Part of a small language model's weights: width 160, 5.2M parameters.
Each number is 128 + 32 x the weight over the matrix's rms, rounded and kept within 0 to 255. Layers, rows and columns count from 0. Numbers have three digits each.

# layer 3 MLP down, 160x640, rms 0.154, rows 17-159, columns 400-479
134110125129078135123107106074182112156149169157099121103140179125159143130156158155001113139173142128119104117138113069146181101157155133127214116083146208059130149165144154125128159158160142118111123091222141110129099177146159126167196191
119140118138157099084106168146157103151113136093069071096181196100151130169188117169122174203103130127090160133084212154144132112157179127219165115167157143151156200094192123133204061086144177126099121180162105138121120172160111137141138115
131155126141103131095202125149055131158154171140182162067139154132166123134103146184152115111077143123159162122122153141127119113135121125122140160187149098153122137122203127130092211127121152151183153154103135117133120090157118125156136177
121122136160128139172086177168096152094135150124083143097100091138119109067147108107104133113171145118145106143083163120090131103112163142108108140182163169133057132085116133139055158106067148114076074113160134163138068132148138133201152159
104140131152131115105166140119095148159144171070166178100101163122221123087111089152120128108124127146136101142130105167128034149147112131191109114147104129139198090116128123125099164099094147145105121119173110201147114101153114127081159170
122150118153122120155142103166075100149148117178119127151201128129200139100209098149079158096124114132146184116138154156126145181125097138208148195181117161097167094110161131132164132080100084141142141076090123179139112134149123129075095105
126138125134134106096166098147114070155121126118190150135154181125116123210052158135082115085137169128105141131158126107135177128138114131107156118099086103139099185112161113112108064146114086119140115183106148124117135114112141135089119092
117115117155164091121091102104173180118062145119185079098118135107145119212088149097151110110134101119096145131178123136073144145089122112079112072166140120167113118121055126134105161123079118119052105104125131143126147127174146141089144078
130119126112167116146109113134082136143122125150195145120132093139140137125110096095098183148141102115119118125074153116120122067105099132080113154163123125117169121149120154136155095136114111163123196118110120120124139163133146138090118099
156131130157222125197109167140140170152081150158134154138186097118106137142183179189161133103166253147147087133121181122123171146132223133080169090112173144101098207200146136133179206173179161112133155101211181146143159161149089127094138146
117136136099044102085204102141145100144124079180090077207107116125151125118054051112098150107106092121155139103122100118114102106100084124099089147120090122097102107109079132133061087112144119144116145103111107103124093132136106133101132103
129109119134077126160110160108154162113139165132128213144060165131094129125102107154129095225146116115129152118117126107101192113154146144084108183135158127153105175111142131127068081002169113161105130140092095144120110155093182137211161158
143141123127168125135109154156132141059114083090141074173074116128068114169093144146167107144159123145118183110147102136131142085145132127167102126102130125155122172170049128132135150203146119106099132142171090102105103121045183126125147102
102120131128129096153139155172180133161102093212199143105087097126111128164075109160115123111086095134138169135155116110146039121136124122103159138139142149156100043152226144134141153159138141125218116127106099148136132127160146123179116141
167122127138200170109146127189143058155151111165181147192173103122033119087162140197112147074184131120064160116165068223115106095095155142095125119120103118104106132126131149118101103132148140101157183045137130165136089147113078135156159102
109141122092108164095070186140110092102130145091113042141071185121120120156100099147144120120152179128129151138153167102115168172106133146094127068148118120127131118093099134130085108142149085148092164096158114079131131131098129133150139182
108122132161115131129142121135099167123114172110068103126108164099078128194134132085119187164175148131126130129147141130151048113118133118123104191150145130121137052067106141116078123061160098153045161109130123128134108148174093112119103096
134130130135125093183154114081165157129118112147153086179101161124125129135165112065115103214103133114146143113155166132112121156152137125065067171062105146159103135106088120138153122060173155119119119081106100193132130170158129139121120129
132125138147141158119095060105096104126114187093097103187141091144127124086122150178142093133122146115167080133082100093114112167105117146139094128083116168103221127126088167134157154103080145146107124085078114131159086202108131130206114164
120125124117115150091122162168105155172159153144069112144124101131109124152142144176111152088087119132153132127113173099124062079158109126235135101121177094146062096120119098123107084090153163152125105166174127138126165166156135119098064190
120123125097179112167129124148105160156104113138113151095185143124132129164113126077096093154107105126107141130159146155125135135100091129120097136068126112150126161098101151124089106121197083115127141149116144153111108147079170116117184103
140145109133095138119154104142197144133130132228074144091154124121176156178107121055137180134115091129147127129140124136126117156151128125119141105104138172201123103116172124127179101126146084127072118149096161057116133084103083120098159142
124111136135112170181163097122172138135104107105112184106153142127128113107191141153121152184196150108170098150113132146164134156098141155161123097075098150107142146133135137136122158105129158118176147156112103119126115102075117115210065161
131142134167093135131094073137118137154129195108156095138035153121175124159075092101038100093152158145131125099118130166100222080153132136121142107154109136087149146061175112112128119199101128115135149135110126097122102124065164127178118162
160144134116110127182134149062174083183113199110109132100140157111172138180149216130136112060100180146161134131143148217139157121109148128087182123160154128123193173200140124127141128129095132140109117085147194144143239186062147113196118147
104128117119129124094079141100187111191075180118149106121120203131118121117143172116112128155138134101099155130114056061123116128112187133109136110121165063128101084129111094130129128157156093111133060165129140150123133107142144120120077110
138147129114073152100150106157126186176142079091149161077080100114150130205124083111136185101180091137141127104144118091110122124156086116079194105174081127233136188134147133128184150143172047111096103166042114170106085148093087112169163112
127140138162145100117038113116137181126130113155136114186096120120147146125209154141119127154083056133162031125137124139097157117100132136079124157126113177127167111125164123129090146153121152134122129162105103135113138107132154118120137105
112126128132150123073089142092061142123117113137061208050154038148055125096117101198162105088062107135150130153132129102106114155113085134107095146066174100143126134106111147130141111021127085155181164125089135201128091124113134131116109064
145133127117135141139101063051123097081127112107029084182138126136093131101055079080150164143124077128003128133127077163123158124138153109157150141098094077052129183121133126125111082078060136107160078082044154088152142083083098127142124122
118108131134202205079141096141165152098152166087131134142107106121123129122171173136193050083102089132182163111134166128116170199170141130188183204158125088177140116073097126126196143063136154119175119182046142127134151128084057125067136132
114120119111109135086138082156105149154122098099104178114159126121098120102166090137096116088102178114125142118140064074144125092142151110138176173179135140099106171054098148128168099070055080107184169136110136108123095119110110126081112105
123114122107101172171173124138116113125131106086097131102120077131114125097042121191090094057128111130108138124120144098171120115122094136116113124120102136089196114111105157135149073101090122092135154177115132098106149164159086128167102115
104128137124131056063164103122120118126163078142156075099120117130161140087148099106137134130111137143109110151140178162120205160129116128133100144103097151166191123130122169122129116085174129154132133088120149097146123095165113132114196143
133124125113104134120121139147092140114150139158093135217094161132170134148103089055141112043064081128158143130065150098131073116080161125117171162155242132110144104111055121131116157142092155104097125094152127026141120115091139122101176137
122116120142125100129104086023102126097112156109135135073149140130130106105145128094122126119086130140150106134152114072131100078072114134100101082067096131087207146155139140137092083138048164151116093111164152098115075116139114119090050128
131128124132086126132170129109167155133117145046110179114135115136107131141150133151109101162120171119162099127136153152123093160049147124089057209169103133119143123154169131134109159073127109161148116191187112086140150170176163130138087128
127143134108134128066062091187154109105117171130144073153195132130141132141154153216105152110157146115163095128118116120119087130105098116143125078168091095166181122125174140133154066183178111148207086131100162193107123121175107119076114120
140120128099202112161099140182157121100172157081177148201101092116087124152157141164110165113149157120090111141137090115122184175154108132174122058153131129146102154140082116134148104123165093152155057135142143120116075103121119128071110119
119128137092071135098160098096135115144136118127114116212039144128127123176133102123090096098105172124151164138155046145085168143148154127035173150118124121107154085130177096132127121120115160129140099124115113178118115141094171131147182174
152130119122076119113040148173178147131130191126082147087115108125153122132122143150102144139092084114142041146121128120139160076151122131180118094141119148164138200119134113136136129168184133143150139134134125106134168124175125145158106125
112141140142052098111182172189121118128129091163198168141103109151115128142107162196102194184098114124105109139098149111142115211165110123119105116109123179135127085098133126133178111085181142090036175114112165159139088138087145130108063110
122136125124070112154152099156038140135142149193128150119069253130165134171120114145118149137122130127071196123121152168178115133169122129064085123116118124162080148149121150131168161147115107109131110112114103109136147140113157129138120096
123103131135105109160042148086119158155123121115139136121189078126124122101165130109134109128095169123195134120114047070128104119095107139112119097142121118132084240158116132118148089080118132111177121132157157114107131144143194129176128123
128115123094106176090138095119121122136140111193092098114166040123100123090093073134112209117103121149126008144095068049133159083134139090119102149120105140092131157100141114118134138130136191132115148134093172067111107108113073119124142140
123119131135153130174127088131170142128135100132162125095082154155156120108111122100113116164140200136135108147130096114155145168120129127082109108109154147100155092084070148124136127165098178138137067106123105032151128116104196131078131137
156118129132186138168086107151177107118171103127095106122092151108072149066085182113168139111137077137163215125150155088096142132090161149105088156180106143116141067128102161122162143188130070137215141070108180099122142087109158131084112156
121139127100164219204105090146180126107093149143136147209115121143141138084199077156108152172159158134158187130135161163120211164124154135110097065150143115135106201127108107142143127145165148169088093137098128126143105178183138136132135121
148119131122176134165136105213114107160164142145131110133154154127071123129077141147121136123171121147149087129139112082154109176143146109166120117078171113120166075082102153132122111160175084167152173127156143162134160128113206131056126206
168152124138122128128066130121191125134109084068128136107138063120081140098095132129190170108175174126067108136145116102103122156149139130134107123166104101170109056099125149119108143044140125147181145083097126153136162195215154127167189158
133114137139156161150138116180079095090127095184155133195110009136106143092107126096119102135155116130199082138145137107131143089124061131189199146126114076083137194182170101129086131104117111160146056131135124126122131165061171128130136135
134111130141077098099127127137182114151141109141133142139057156133102143137109103155096168136120128131175117137145138139183086130147164150113171134147088172150139174136195164125122096106107103099133112147083142202128090120112109125063178173
140134123128144124142097115137176140154113132091166106169152116122108137140111118200151120131142185111094165126086102083099080138152136135106124143111078056171106174156072140127159190076142164109204175148124093116124136151140139138200131100
133116125168167186201152082116176098115124084112121125147105089123092129083150149133132147126165150115110145111143162044172167183137125128063167101164148090144151162078112149133119090122165113147140134112082145118131133131148075140053112162
144135127169143197118082112113118142158148188170053144066094123121096112085136113163057130097125067118129109125167145159110191210158086140128109140120131103105118154103117141138183080039113115163230064167111084179114099146142146133163165104
148076125107082185071139169175113146233127168175067138083095159129156100114130096173183159092155187119189113140148075140150176116178161145128176161155164195187167194101089122127109138157146101112182120135204129075129134143136126126117140161
143148128142116159095170128129182122161140164102195107130081170130159115180188186147149141172195135124144089123155169125138101175162094126189245122161092087226108162160168147127135159149123171107114160162175082130125153191097130136156142122
143126138111115203092083118139163130129118101121174109125102169121121128160111091155108136195187190134205145137177126140154141134109118123109104165137124137112173128140100141128109158157079094112105035163112073171136097189091164134063152093
107133119139095138121180113109169103131140132102058073137176126127141131056126159072149069162150143130096204140120108142148129136148148106104144107020177118084182105102180111122137089063087094118121159105145131080119109148107071132144094159
120133117155106151079151158102111137122147150137102161178142151133102139104085142158079107149089102140108152127124145060154192128149113137078101133132160131119176177124209122117119215183073118140097094123131081149141122169163196122185177193
111127128155140137118110123136081169164149164043161184078044180134146125109140133132135158139096096131107093148177112135117109129115139098112115102050117107093150109141133116124149127096103126134160167139109131202120084147179048125080136176
119136128143190172153140060123190158067106133152177128055133144129099116139156100142109124204136089119111141129120158126099128136061083128101139117093110165067212113057081146130121072085115133128071128148087106127127124145125157124166162131
128131130155104066146112180101128153160164167153149123123073138125173113121139112146089155190117140122192107117094134151126166112110128116126154137119095170130060178148106136129148076117123098094137124129105132118129150085176100117162203097
132118123145171122144084122113119138129125095152185191129169129111215129097084143114117112130140087133121110131120114119111098087148155149114134131108095153152155077160052138123153098068142174118103112119145131135126105169154110129126124158
084127138075150132173143148111095130137131147208107136123112134146075128089103111137153095142113136119133153113074150144122085117129086122173146167084200125131122088089100127128104158165117149147111105123123108221144138178125110141165087196
148140118133106123136140092156073086137162125141156111125144157111112109118098173135141113144095140149146129107120163111070142135094123129128070120143110085101153176103215120144144157055156151128120082191140137107134090135168141127125086115
118142136147072139162094099104154075058142158083122129125159104116198129124148136130141108133126076125137177126142135116129205157158102119044110164097124100065211157174122095120142091113151110108106096112161110177111062155134068122107144121
138118132148121110142175132196135115080121107105127112087106165147098133136096153101102098134127148129111060147092133093159129155154176127117129100180189090153183062153096130121118180107101130134191136106123117121137142175065207123112129106
142141132143164141171127139159070160105108130087114222082171164119088127149116176111147178095130101103144153131111160166130137182086102101126162055123095090102085180110046138118115167166106078121121087147100095185118169174077155137128170078
132131134157178152150147105196165125175120074080124175182117144146105131239154117153150142104109151103118225132110071112165072158107157122116139116117157147185139128228091135121163124116108116107093106179102077069152074175080137122103093123
139125128121119129139055132196150118147166162145114108092136090147171130114167096123138172105125111125170170135136154144115125140192117123100121165161082167141067174083119155123111137112083134150137129171104120163142162118176184135113125150
113141126135077119187147085135103088147126112061173176117112141151115127113092114223112138120088173122010132113080158117108066189097183129106131092074095070129073135125177132133104114118132121148079201120124106119123131161142153134117132088
113115129115174134122122104129063121106120092133131062146144095138101112074111155109144184152160086153118158093136150152116177105104085137150066084098115088103155120144144109121156109138177087140156123046160102174111133065141147123096070106
130132131116168197200101103179141165132096156121133180171074182119164123117143090109124100171099157128132158145149064127138198134086141112169172155124145109083107155119134135120144093208049176137087124118112130177130114152122159138093097192
133116117150127157183090110093135111043143121135114156081124119136135138061127069118087158116138101127167143124115068117134193084096090131079162178133163151089105149070078142115129118153111117105181145145133102132123142099096162139148115146
104122130130107071158148108029136121108117182090156091056170113105146143146157098145135130142102191129063010133113080097118099113086132126080088167111151070160167139130098128121138062120127170111191064153121139148123118119153095132129102137
109131146128119120150128125135129084099115176119103150122105176127074131076068090121125173142137148126153158138135122158129232136151117124067152177168111128167073169070142110126125121172069160157160087169108118130154116129146114126125135098
146123119149146141189137116087190163098107171175104191182125066139131124166119171154133127158093112132131162120111132139090137133167132130135128154137111132156058158119141122124159118118127156144096156131128086125118104111160114122153113129
112126114134206161108104099064122154107129088089135153145092177130109135150118106096062133096148143123114117138178081125139140151092174118103179061048102106118124097192135146139186129177154161101115101120082131199126054144129163119156178100
132122144108097131103115174127062108128133127130153126100116117153098127143222077150156083159133174148144116138127098180112128153145192140147153164154132137095096216218126118116212175082200164108087082121147126132143142123168138139168142132
111135134055064146142172170185078095170106182218091155099120132127177106109139147215099170128212112132141127131151158092105097159099071127162144215161113087104135094119141141123126112192163104125130160144165146171129126173103141123199136154
105137137132116116129098081087139120115118112147109147152107183118108115155119139094148092130085151134135163133097145066114176160144114122155130141132116123118137100161200099128140120173095108165127180177154143189126122131152175144154148104
147123130155160146139121122121128117130099121118210092063126129141141123191127114186125134078140154114088180114121141146112126182138115113112130089150145102113068156120070127126135157028194129132118141194161148179110163130128117129144146111
106143116093140179124152163129145100084145131083129146118127111121139125141152148112141103162129159120164110128130104057165165165156154133048148212096145062110127139119128119115121166174143134143125060164147126064146176116143136123137185106
104128135118149061210097152151168067103099136143125188163210093124109144108110092129011144185082000117100126124108160114137141053060052117116033083166000129093170205128120144132118175131044139112122150154121105129129000040201037144084063131
140103132124111146111116071083122127122139197083156156110068101133182143145109130130154104094154116154116068118102128120124169158116085131138129168101154107109131113168132116131117136048178150115156134169126145139132131164085110135109178182
141120120122018143157122141128138143118111142130159134137096193129107123107129116140139081137196192126128076146163092154105144138152193125173141130167074139160140113122107116134081128130156192099159095126103126159122119154110106127057146134
105131131144146076112190142118155147190102059208160109136138149131159120140113088131069121113100118156156094141125207116123110123115093149138153168115130133151126125099069102130134067091218178110147108173154112086135115141166157127137162152
135139137132142117193116145147168118105154153126083174163099203137181133118079163126138158124171170109142144129118187092129148137128169121149143029160167171100090161146120111135075123133139104124085170123173123083140144122088214128107113144
129124121114107045039162201173076127190095149068050141095083186134032135135156082132094094087100131121088074124140127135128154127146152115160113102109175086123110095071051128120123134169077127125160133122104140119117127133189110121146135091
141153112122150098097089130165113165139124151143094161155104074119148137169123135131118146110132086131073167131155126181115132126128163115156087106157163083157075102207182141125154075153138075130141103097147157072136082132106134124231110165
142148119163121223184034132058169138143146173088074191063145126127145149123101149197081094085137147128099127132123149182131074138153146121116164163194182179187165109122161136123175106136124151171142164097155123165090180162164148124178100147
142144125123125129162176156151143168162095108161125160168176098114132106079160164137123100133113140132122169142161059134109139114157106126119175120123124168137175147175124121128118120106122157142057096100136151207133151116122133129107135101
129128118119155112098121152178101184171119165109041097104128122138075122060118154125158109085105113135167140127117066115128110129090145120105124161120153099134107141125108150133169178119131113118116117181198119123109162134160173129115083182
147125144129090149134121150153160112125101131155136062092115103150092124188045123177116145096117140148087087118113178135167147129133168132214096096140065037114134179145099093142060157092163125080113171106156110099120119132173115140188180148
120139121128103103139141150140153147133108169105161111087095132152172127094178118141137105166128097123118160132108057124135105128168112127105127094142142146148198183118134129131148142150150058085172168118152119081119119113157167139132177114
130139134103154097188087092133143149102112083141092075138138251123161124037083078091127124144108128138137050115131115143138081153060077122164079070182131078112168214076125114137121148146110134132104165135141094113120111115192166134169185165
102109133140122122133138102074179096080171080111083095124103008109133125155154111140076133054114089144130098126169082111140082137126151129014173120117165117067182088055129129130171163185133100131124154103141142171116119078072142124126138095
119134132120157117081144127173107140179115149126126123158069126125165115189113113200065075091148155119130135146169073096097112216116134131234111149066121144140176214123105134136166094152104100117089184146115103098130086157140092126141135095
142131123133138128120060183085164140120099097140010117177142130132108131170095105163204060115070147126163130127127122192141080216123116116144126082152102150155150095051139125127141120132149141117125101176094092175127114167168172134084114185
126130124154089112166149115122149154177092119118152114118202086132107128165093169133111118106152150115119141145162134108120128119150145125191115114186160192163050143160057119125118202163190147118192205032121120143131126139030127130255114107
132108124107148083113113061133150133170088151109083117142125054125096129175173141115153087155072135122181136123119104134132109134123118136127124236115144113219120116123144104136085171107153104136139166180160128119132130165132149147188069150
137130140111091086105075092102146128091131180158157120171056145137212119152133117095116138138146107150159111135160152062156215074130148143109146152149110157183178144244171128130131080070131092120096205192111118123159124105160155133111119172
121117134144123075068096106140094121129105160116151149105150104139110132102098133058112056155138143148137136086146121104112196209147127129090087077144151139127170146094162128128225145092109144108151099211125174134121152092138113140053070074
141157118119123107109128130143134111108127068094117151200162150143093140052072137131103113101178113128196194133139100187158199128111148142109092157092222082115113132206128143120112149137072162113099112170112192129141149155101124124114121067
136125132119132119137154120090087076096165081177117105095139134127149115199107121129096070123064155136115128102148119112164058055113082103160142223152151124133096124075133135129052076174126130135160071184081112078137128093104148130110088135
103134120125146124061153176130165192124122071134135132158079131124120132118064118081127175161103153127096104121131152109103157130124134132202128129092103059100109158140155104124017068139078136113060136112124146158139169120083104124149118102
139119126110137108173119181155120114114150127103105142063169158130101132110113187130145146092121138114121157127122152156121119144195165135171130146128108137079056042170101141127154171096089208101115151042121098188122110138125077137104148150
121116127110186140094124120109137172091141118078095095129171137131094120148156115065139143128175104134121103143154085077117231111083121116133119058118133096096101090060089151126166117084097048132189106157179144061118150114100137128131133171
139118136176090115109143183109151135131124167152141077141126110120187127131179117162138136092202147146103179118124144150105120160122193143105131101149139109177182171156200112137154126147150153103106140139166144165113121120082134127097146101
132147109139183085167100139115077105115102158108090175087096126131174144189151162089086088181158114149096080121140071105111095093107196144123117142185088073111126140092129152132117144112116142152170137140101118104131138156119143128106170136
139124114128098080089168125078151176153132103105145179135120173109130132134068084127168111133119129138097103133111150113108097131128174127128117119115119098147119074124180147141173145119084227114142101209106141183119114151163138118205130196
124135135082110143135142098198175132125113144126182076255071101145155128127178112126123162096147151130094047136114178144111197157122130130127100120111062133118157152153093145132142088166139127134169109152109148081126086177093087106127103160
124115129106155100145078131157134076160125177119133122087181060143154117153121116139104131097059152121147149119179088158116098126119116133148100169144086123086126099159140136130150118078120123167127118130178148066102108174203141126126146160
106124129151163188124125170186098051224124127059118109137092110138122126100107140134135130115175148126173108128130135132126200185184058132090116057117118146180112152118109144125125119098155116143168105175046132060123074101091130110106156126
143114127131087106124169170134181145148145113130141100062141158123137131125179119173134086171130110126168041113128118107154169175152173130148136153094153184119138123104142098127130093150157137124171133147116093078100097129123107125168142113
141119141097103114092094173133050173084138116119220184062088132139063118181046106104146140103111096129120159127149115137109095059148120128156123097137107115122124149140099142126138053153133104139134247119161108143119079142119146118060131190
127132116112081125100165130122083124211120105130139124130146154139136135146053083052125070132100060137150140111104045111138117087089128127080165187068038097116136072164176158130068105075120108147092124134095136091114116163064155125119152146
130139128100091128155179116159141154042140158137031181147138133119167136154128145135140132147120129134188108140128157082112151119135120130129132074174171145078083096087140127137107091081135151149145108124117089118126082162141091143180094226
139139126136154141189088106105182137142137144145133160133038182136135151099131109083110172092142109120086131121092121100125105136114150138103138098125171129179125208099126167133137121193104119115142108119108150128127166124195151124113113118
132150131098094123108167131126127142117129149127070118192108183149184132136089114112137130110149151127194132123080129093159139128112141122180089115117143174164141097133126113141191112156111145118170110144120102131141131162120131139147123173
128143134143153118119120133107106096155131124043109077086124038107085115098118153166068182174123145137119156148098175103083106128125153112113188173088139071122161179071102110122100112129154111116170172160147119084110114100173036141156135148
117124140123114082100160079141148119111164134129124115158123145126125124130124113126163071063123110125139114128105154126135125093115138141059110117133133121141091098171142132134159055109147108142134196101083113079126104157166115121097127136
155124121093078119122170118131113128159126198114146088150137092121090128186183144191102198062152084117148126147123167119113149142139051129139148107070142126124090078121093102131116095093184074156087195073226109183145138117249113136124180159
148095130165130165100071171155122137139129137117104075138158121128063148122094054125113131128080183137136152112148108172129110120165089126076104138116172081100045077134073123134095169014160127139094133148168145173105177129096187121095141133
102140131145097132126059128098140179128112121094132073149148127134087116100134111100101107080114119110157168131120152129128131154114102142160174117143089069053108071099122132129098248129126123118077152176122145129140095094159076129099134062
157120141128092115112128131075092096138142169175134115207123141129106124099133145129063173108139105117120131144114122168158105137131122110151182046180184153119135142134107128129118117146129121109123218126170136163144106099197141124152116092
141143133127255164218091187225156115186160197132198102112123169126157133078211220189132144199167097118105195123114171187145170139187148151111199186199255119207148163116125129131111154128169155167091145137255151134145165224133237143108153156
139126134110150133171138133146070097106141079105126128146133191144138118195128171118138097127147115152138173132142084132144065122145140125135167166061159074150170129113174138135081120114109098132090176148136096134106115181009110131179140065
145131115150093120089156088138099144113146134105199152137122109122120131183166139106117183124151140127125104128166176134098198115113128141095126058106134167118040120153099146135113050165184145139110166203129173120127163105078138131103157214
105103129118109187124081165060133172163135174093086151098157024132142115058156108198086110151081147119133059127133120066152151139136100128110087154110189075092138115113158110129073084072098126138121091164131161123117118168068132124144110107
144121129121107136144041112135167141113132130110099123089080119143117139110062104190143159108087179114112170130119059135103072180084130101149193144075102164147134153065160143123171089084165118140090125084204134054115148156081154132151124162
114097122151176201168126090121135165157145070083116141144162089122090124126091156213150164143129171131143116126080154162111117112112105115155079156102108075116131081195157133133137124145080175171112117195111170120136176130170095130087115097
142133133089135114107139135209131145135083224183148048175135139130107109114140120135083154113122110115133147109121169092133111131118158120069124097074131137132085111110144148126118106138093128118134078059162162109119104135103110118123120135
129136127119026128118074136147190148124136151174135070166147107128163152089091096157161123177112132127093127137124172143158116107155115115110120115187165108073176117075142090129132131118044071144139109100129126122114140117122089123150101161
113134127136154155162152100134138142133116143110104098160098145125132114109062143124128200105101109146088113127156188101134131104119148138192155071132156160106105139081126111122125167135092081155074120103116124085124173078052091130147115147
139119131141162127180072094038197171122146170152127098081137124147125137092148110147107177064127111139143085138110166215140118080105041126066157127137130006164165066138086144117053123137083154155169136151137139086156136105160135118141193089
128119130140097105121147067115099141088139108097152121204186154137179122036126141169138146189135124129093129138124137115135100108145108131138119176075101076106088061187051100131151139132104079127150098139142131059138123098105104138206072164
124132120143186156065122144123118132149181161101118179064134175120148137110073126100125134108150168152165048126084094154100072150205116126145127124045153160114049140099100155134191107162127182127051076083096142159136122152143122132146193130
132125127138144100066158080127191146134128087146182135146141082128119143155140115121132072146137107138085102127112118146103186124170088116121095094147091153057044134057149134129096114135110183141155153048122107131160165124105110132137131087
144125132133090129194232079101114139152130156168138088122106090123137133149150158128195145240121129118156083126116215199136186233145156126152136173168078152140123168173116127131118168157105041108185199189113146155118098183066085127124115128
121139123130121101182042115156142142060141147146127045114185153127130115131188143091116065152093121127145161110126062125121146132102091123072110140104123000056171083113081102124146122158142112146162123082104125097108081145033096134159098158
129128136105150149148177130178115117146162116122081146158143074162103120121182143120132111099125158146124143129114098129095099139126133118135138114110162141155052194163138109129144155152106087144065110143134122098157128095148177129167107049